{"n_kv_head": 8, "norm_eps": 1e-06, "parallel_block": false, "init": "normal", "optimizer": "muon_variant", "lr": 0.0126, "beta1": 0.9, "grad_clip": 0.5, "schedule": "wsd", "decay_fraction": 0.416, "seq_len": 512, "doc_mask": true}
Each number is 200 + 20 x the weight over its row's rms, rounded and kept within 0 to 999. Layers, rows and columns count from 0. The size before them is the row's rms in percent of the matrix's.

# layer 2 MLP up, 2816x704, rms 0.103, rows 2641-2659, columns 0-87
123,199,211,196,188,211,192,217,201,200,208,185,168,174,197,199,180,191,185,207,190,189,204,203,200,219,192,208,208,168,186,180,189,214,148,176,199,190,183,249,185,175,190,212,183,191,238,209,206,194,225,158,178,163,222,159,212,200,239,189,186,196,164,149,192,233,204,179,218,176,190,175,200,168,202,176,196,171,190,194,187,172,214,190,193,203,195,191,202
108,194,191,179,217,200,189,196,192,212,227,180,234,180,203,196,190,192,189,190,234,187,162,225,187,193,195,224,205,192,164,187,211,216,157,189,210,209,209,167,224,179,218,199,170,203,219,249,187,189,164,211,212,222,211,193,241,155,206,232,217,193,208,243,226,175,191,200,182,216,171,195,201,148,217,221,194,189,206,186,200,199,202,207,201,223,165,205,204
091,188,197,225,219,190,201,199,208,221,205,190,195,181,195,195,186,207,205,215,190,135,184,216,204,226,206,211,184,203,182,190,171,154,219,214,182,178,219,205,173,186,171,202,201,207,209,193,179,171,184,196,193,177,229,216,190,171,210,217,195,194,176,208,176,203,206,215,243,226,211,233,170,175,184,257,217,182,219,227,199,189,234,192,171,196,201,153,222
107,217,172,195,170,203,172,183,176,226,196,194,209,226,217,208,206,226,204,217,184,215,199,194,180,201,175,202,213,245,209,197,191,219,222,209,201,214,210,197,188,201,208,188,197,179,208,185,154,199,184,179,210,183,218,218,197,184,180,176,176,216,220,173,213,232,179,185,184,226,220,190,210,182,201,178,186,198,196,205,197,165,217,184,203,187,192,204,192
115,199,187,212,165,178,210,183,171,216,187,200,222,199,186,226,201,210,148,183,199,200,183,200,203,225,196,235,220,205,207,226,185,176,180,171,215,189,173,231,182,183,205,197,196,217,180,181,209,248,223,214,197,191,177,244,211,189,217,191,180,189,210,197,157,248,200,232,201,217,201,223,222,245,170,184,173,206,178,220,218,200,225,207,217,231,187,208,226
097,201,200,184,208,184,171,211,238,229,188,260,195,210,201,161,150,191,177,200,198,189,207,175,223,212,175,198,200,199,183,196,201,171,236,209,169,182,180,214,204,205,188,190,180,203,209,194,216,207,201,182,192,221,167,213,219,214,213,187,172,219,207,211,202,216,229,196,234,188,187,220,216,203,202,217,195,215,206,197,202,173,185,216,195,219,199,146,207
112,235,214,170,235,194,213,205,197,181,183,174,212,197,227,195,205,202,236,200,207,235,188,220,194,200,190,246,149,151,197,209,200,215,238,160,188,193,205,224,233,186,189,196,218,206,198,191,201,185,225,168,199,240,189,187,226,192,194,203,199,197,197,229,205,229,187,154,227,194,207,208,204,189,192,207,232,204,190,225,210,211,169,185,202,206,225,206,200
098,222,199,212,172,188,233,179,217,174,252,220,201,202,214,220,185,189,233,224,201,173,194,201,182,204,162,180,198,233,185,183,191,233,214,207,205,208,207,215,196,219,153,213,197,194,209,202,223,196,189,196,193,221,226,194,210,173,187,167,182,170,184,175,233,184,176,233,193,234,178,169,233,207,198,191,192,221,205,222,202,197,209,163,196,179,205,190,208
097,197,231,229,189,204,174,217,199,163,182,216,221,165,195,177,190,206,212,204,209,159,185,182,245,209,195,159,206,233,228,235,217,175,214,242,231,213,191,189,180,177,224,216,193,226,201,251,181,200,189,246,219,204,203,199,204,160,181,186,169,183,220,208,240,233,193,218,178,220,225,209,190,248,196,176,191,191,201,169,188,214,197,201,186,199,229,186,209
095,174,223,214,191,232,233,188,174,176,166,220,198,192,250,240,218,187,196,210,171,212,198,218,219,178,238,232,160,228,204,176,188,219,194,193,175,193,213,209,219,229,199,237,204,203,192,235,201,202,203,207,217,253,195,232,171,215,194,179,236,197,194,217,174,162,165,211,204,176,192,197,198,153,181,185,184,217,211,199,231,183,221,209,220,212,212,221,221
108,196,185,190,195,189,213,184,190,207,198,218,231,185,172,209,237,235,191,211,211,206,199,172,199,202,208,209,176,199,197,199,176,177,227,206,211,215,160,186,204,186,195,193,237,224,255,180,239,161,209,187,227,190,184,202,213,215,161,197,187,221,175,180,182,188,187,211,196,184,195,169,189,182,207,178,202,194,197,177,170,222,174,160,186,226,170,224,208
097,160,173,196,196,215,218,228,244,210,191,196,213,144,167,194,213,196,184,204,181,184,238,189,226,222,167,214,244,215,178,227,224,200,192,170,163,176,238,172,230,186,193,208,183,187,183,188,208,196,213,197,205,233,199,199,213,212,171,202,173,250,198,202,223,227,202,207,147,195,225,191,211,201,203,198,213,198,158,209,202,200,228,235,186,210,184,198,181
092,191,185,209,162,183,212,222,185,189,215,192,192,167,224,176,226,198,200,199,174,200,230,194,148,201,206,196,195,227,216,203,206,197,203,214,175,183,211,191,198,216,184,192,183,217,227,226,219,180,166,192,194,218,169,238,157,178,192,219,210,179,219,188,218,180,200,202,204,212,171,202,185,185,188,181,209,236,213,183,213,215,197,199,189,195,203,210,196
094,202,195,222,205,182,169,194,170,216,195,219,182,183,187,199,196,228,164,237,173,208,205,220,216,225,211,191,170,219,228,165,215,186,184,192,204,219,192,180,179,177,218,208,211,211,208,205,209,210,205,209,227,199,235,177,222,167,240,210,217,184,224,241,217,181,174,216,180,186,217,220,203,204,174,206,214,219,204,169,190,207,190,204,209,201,214,194,215
101,176,181,224,209,188,188,179,222,227,198,166,188,208,209,194,187,215,223,186,231,200,198,196,176,227,206,187,190,203,190,211,185,191,186,180,185,218,213,232,184,173,203,180,196,173,196,218,205,171,172,192,236,207,213,190,219,196,230,161,208,149,213,228,197,227,206,196,233,181,178,188,206,211,195,225,184,176,177,195,236,182,169,154,214,192,192,213,205
103,215,165,217,162,191,182,181,176,213,238,204,198,181,178,213,210,197,188,167,168,155,186,205,230,186,233,175,224,204,200,208,194,193,219,206,221,247,191,197,207,187,237,209,172,205,163,251,196,155,197,223,244,214,190,200,204,189,170,179,196,190,167,212,185,196,183,205,207,194,228,217,191,193,175,186,205,199,205,187,235,237,218,199,200,157,210,177,206
095,185,207,219,189,200,222,195,196,152,219,212,208,179,230,208,193,183,206,163,190,198,214,203,219,205,200,162,199,207,229,192,199,168,222,197,184,203,187,199,170,213,162,212,216,196,213,212,224,211,213,192,197,207,167,187,190,165,222,194,234,145,182,206,198,201,201,197,186,194,227,185,214,175,190,174,210,195,204,230,182,184,205,194,184,227,183,188,201
106,191,224,187,207,204,172,221,212,218,190,208,192,215,198,188,176,213,225,196,221,199,195,174,206,191,241,214,198,167,238,221,179,198,182,197,202,201,200,176,159,180,179,216,197,168,207,216,192,224,188,199,200,246,201,211,203,208,238,199,188,258,158,216,179,223,167,228,202,171,149,204,205,200,196,199,223,196,216,172,200,178,197,212,214,160,196,228,165
097,188,209,238,201,213,219,195,191,201,190,186,206,207,194,196,237,212,166,206,216,196,186,207,183,244,193,203,226,183,203,211,171,217,195,180,171,171,215,163,171,175,188,219,218,185,207,217,212,214,195,225,230,187,187,216,170,194,216,189,202,212,193,215,198,196,195,197,178,183,227,206,165,229,218,223,227,200,170,204,216,235,208,208,218,174,209,186,213
# layer 2 MLP down (transposed), 2816x704, rms 0.053, rows 2641-2658, columns 0-87
114,220,217,219,135,162,204,201,186,193,190,239,183,202,256,240,189,218,173,194,183,179,164,212,193,252,185,183,232,205,204,222,181,209,209,229,172,159,204,203,201,184,214,191,205,206,224,214,234,185,231,161,169,203,216,159,216,190,209,174,210,228,176,175,191,219,205,202,185,226,187,190,189,189,158,208,216,201,211,209,196,169,199,222,210,204,216,203,210
109,230,170,195,175,213,215,211,215,221,219,228,207,192,154,171,204,215,176,150,216,228,207,160,256,208,175,210,149,173,200,212,195,205,237,210,184,169,239,186,176,197,207,181,177,205,224,195,203,204,245,217,203,201,222,176,231,238,213,195,185,206,201,165,171,215,182,196,208,195,230,201,237,212,211,196,183,224,242,160,204,240,219,188,225,236,164,206,155
090,179,201,175,196,190,174,228,201,202,185,171,218,213,188,188,232,206,200,211,196,210,195,212,189,198,196,184,210,178,200,216,216,186,186,180,225,165,230,175,203,219,201,240,187,178,172,250,225,246,177,224,203,233,190,227,189,195,234,217,181,190,270,207,216,199,211,202,169,184,156,189,210,236,243,207,227,202,191,187,203,193,199,193,206,212,187,223,194
114,175,188,185,199,188,217,191,224,185,217,205,205,185,157,211,198,193,204,197,195,164,205,219,190,191,228,168,179,209,201,210,223,184,234,176,201,226,210,187,182,211,210,226,195,172,191,205,172,219,158,223,221,217,223,190,157,210,214,199,208,169,181,176,209,207,207,187,198,218,228,173,171,185,203,217,165,156,175,185,207,194,202,197,217,206,201,174,199
107,194,213,171,157,233,211,156,205,187,216,175,188,197,211,220,222,196,179,189,198,198,180,201,156,201,192,236,205,200,193,253,186,155,200,212,208,210,211,211,194,145,196,178,175,169,203,174,195,192,234,201,231,217,196,167,199,215,207,187,161,209,213,207,170,212,165,192,194,243,244,189,188,229,196,177,152,214,199,221,210,212,202,223,212,206,190,200,222
098,192,179,202,189,191,201,172,229,214,219,198,181,191,184,207,225,200,216,174,222,155,219,193,183,197,219,190,196,201,155,179,191,217,199,206,181,199,216,209,198,186,219,208,194,188,165,201,219,187,227,223,173,223,180,193,201,220,198,199,188,180,193,181,204,163,209,203,191,206,200,181,191,182,195,187,222,178,222,171,168,225,187,180,196,220,235,171,213
119,214,200,211,198,163,203,188,208,214,219,195,227,211,215,223,170,251,170,185,194,206,192,176,210,195,196,193,194,215,206,208,231,174,204,170,164,172,208,235,212,244,208,227,181,153,211,196,201,210,177,195,193,209,201,193,190,205,207,204,197,182,202,225,198,212,235,220,203,206,218,164,186,200,215,232,195,195,224,149,176,199,189,187,207,202,261,185,194
097,216,204,202,217,211,182,213,207,200,172,183,213,176,226,219,227,222,210,183,236,237,198,203,208,211,171,175,172,204,201,171,196,191,219,220,147,216,174,194,179,186,190,214,220,211,223,173,177,190,184,219,182,224,217,228,197,196,158,197,207,211,196,249,187,195,159,183,220,180,151,219,182,249,210,200,206,203,197,201,180,192,229,197,180,194,209,232,216
103,191,235,169,222,199,234,180,209,194,232,204,179,188,207,213,217,235,186,245,212,205,179,206,169,175,214,172,207,217,199,200,228,205,174,217,200,196,182,237,215,174,157,223,184,154,205,265,173,190,187,190,202,197,194,193,220,200,200,219,201,186,213,166,209,200,174,199,199,189,195,192,207,178,234,193,206,173,186,220,204,202,199,196,229,213,179,160,267
095,166,183,202,192,211,183,221,192,214,221,202,193,214,197,207,190,223,204,191,189,184,205,224,215,203,210,213,190,191,206,220,208,189,203,194,217,206,211,214,245,205,183,179,176,177,196,180,172,179,187,183,203,237,202,200,180,244,174,201,214,187,175,183,165,199,192,184,194,212,215,194,209,239,150,150,222,205,185,203,221,189,141,188,228,182,221,166,195
105,189,213,208,265,232,205,196,210,190,204,185,186,193,172,215,164,172,175,216,215,151,181,203,171,227,149,201,213,190,202,202,209,191,204,195,188,148,215,216,223,191,198,213,212,152,201,217,220,209,194,218,210,175,211,221,177,195,191,206,203,207,203,202,197,189,224,203,252,175,209,207,182,206,185,194,221,199,196,201,196,176,202,201,167,212,235,216,189
096,199,213,202,183,182,206,192,182,184,243,226,195,211,192,203,214,187,189,220,198,196,206,171,206,191,219,202,186,196,193,196,205,180,189,150,193,216,193,228,207,186,198,190,157,185,215,212,201,211,212,201,192,234,211,222,219,209,196,225,194,206,188,196,206,203,201,208,188,197,210,179,193,176,197,191,203,185,210,174,175,230,233,209,220,201,207,197,174
095,193,216,219,217,217,190,192,195,160,191,205,170,162,189,209,220,189,190,209,200,205,227,208,202,211,200,195,165,183,174,168,184,183,217,201,180,239,204,203,196,182,199,188,189,226,189,201,199,176,217,171,185,200,205,221,214,190,187,207,189,205,202,199,189,202,196,222,198,215,220,201,188,216,204,168,182,165,207,236,182,221,211,196,223,186,182,176,218
099,206,172,171,197,190,196,163,214,204,195,183,181,209,189,193,172,174,176,198,172,203,195,223,207,225,217,193,213,195,185,191,209,210,230,217,183,208,192,218,204,178,197,201,217,180,164,182,190,201,218,171,217,206,181,201,196,220,197,177,170,191,211,199,188,252,197,215,185,207,193,183,187,196,210,184,190,190,220,167,186,194,212,175,186,232,194,185,191
098,178,215,216,182,213,201,225,196,215,182,192,194,190,204,201,197,191,197,190,214,243,220,216,203,159,188,180,270,208,196,190,179,207,196,185,197,220,202,203,224,220,182,206,189,189,177,187,193,189,188,210,209,149,189,209,193,186,208,214,204,201,201,162,190,193,200,211,220,183,212,200,203,230,188,185,229,196,187,205,214,204,211,182,205,195,176,234,213
101,213,224,183,197,215,223,206,176,190,198,217,219,164,226,212,208,226,200,215,193,207,234,246,183,192,197,216,230,200,206,223,245,206,181,196,218,193,188,202,184,229,216,221,186,226,241,212,198,232,202,203,204,175,189,195,192,212,192,167,198,206,160,207,223,222,200,167,169,184,182,177,191,217,159,215,190,181,187,191,177,182,227,187,176,169,204,196,215
090,187,189,178,198,193,182,195,254,195,156,187,201,210,202,176,191,186,172,192,257,224,186,226,196,197,224,192,200,225,180,230,210,244,216,188,234,173,195,208,179,208,215,192,248,211,202,159,197,216,199,180,191,201,227,211,214,181,193,206,187,198,168,249,216,186,235,200,217,214,172,213,196,219,191,198,200,180,220,182,183,248,205,201,212,186,181,191,216
105,220,159,196,216,204,214,193,209,207,214,176,191,187,204,190,192,171,203,191,239,211,193,191,179,213,232,167,196,201,175,217,205,237,186,209,158,178,201,235,214,183,239,197,201,219,206,202,235,194,189,175,206,244,181,182,198,211,247,167,219,175,227,186,223,158,197,194,188,203,196,201,233,178,206,195,221,193,182,201,199,215,199,221,219,188,174,235,219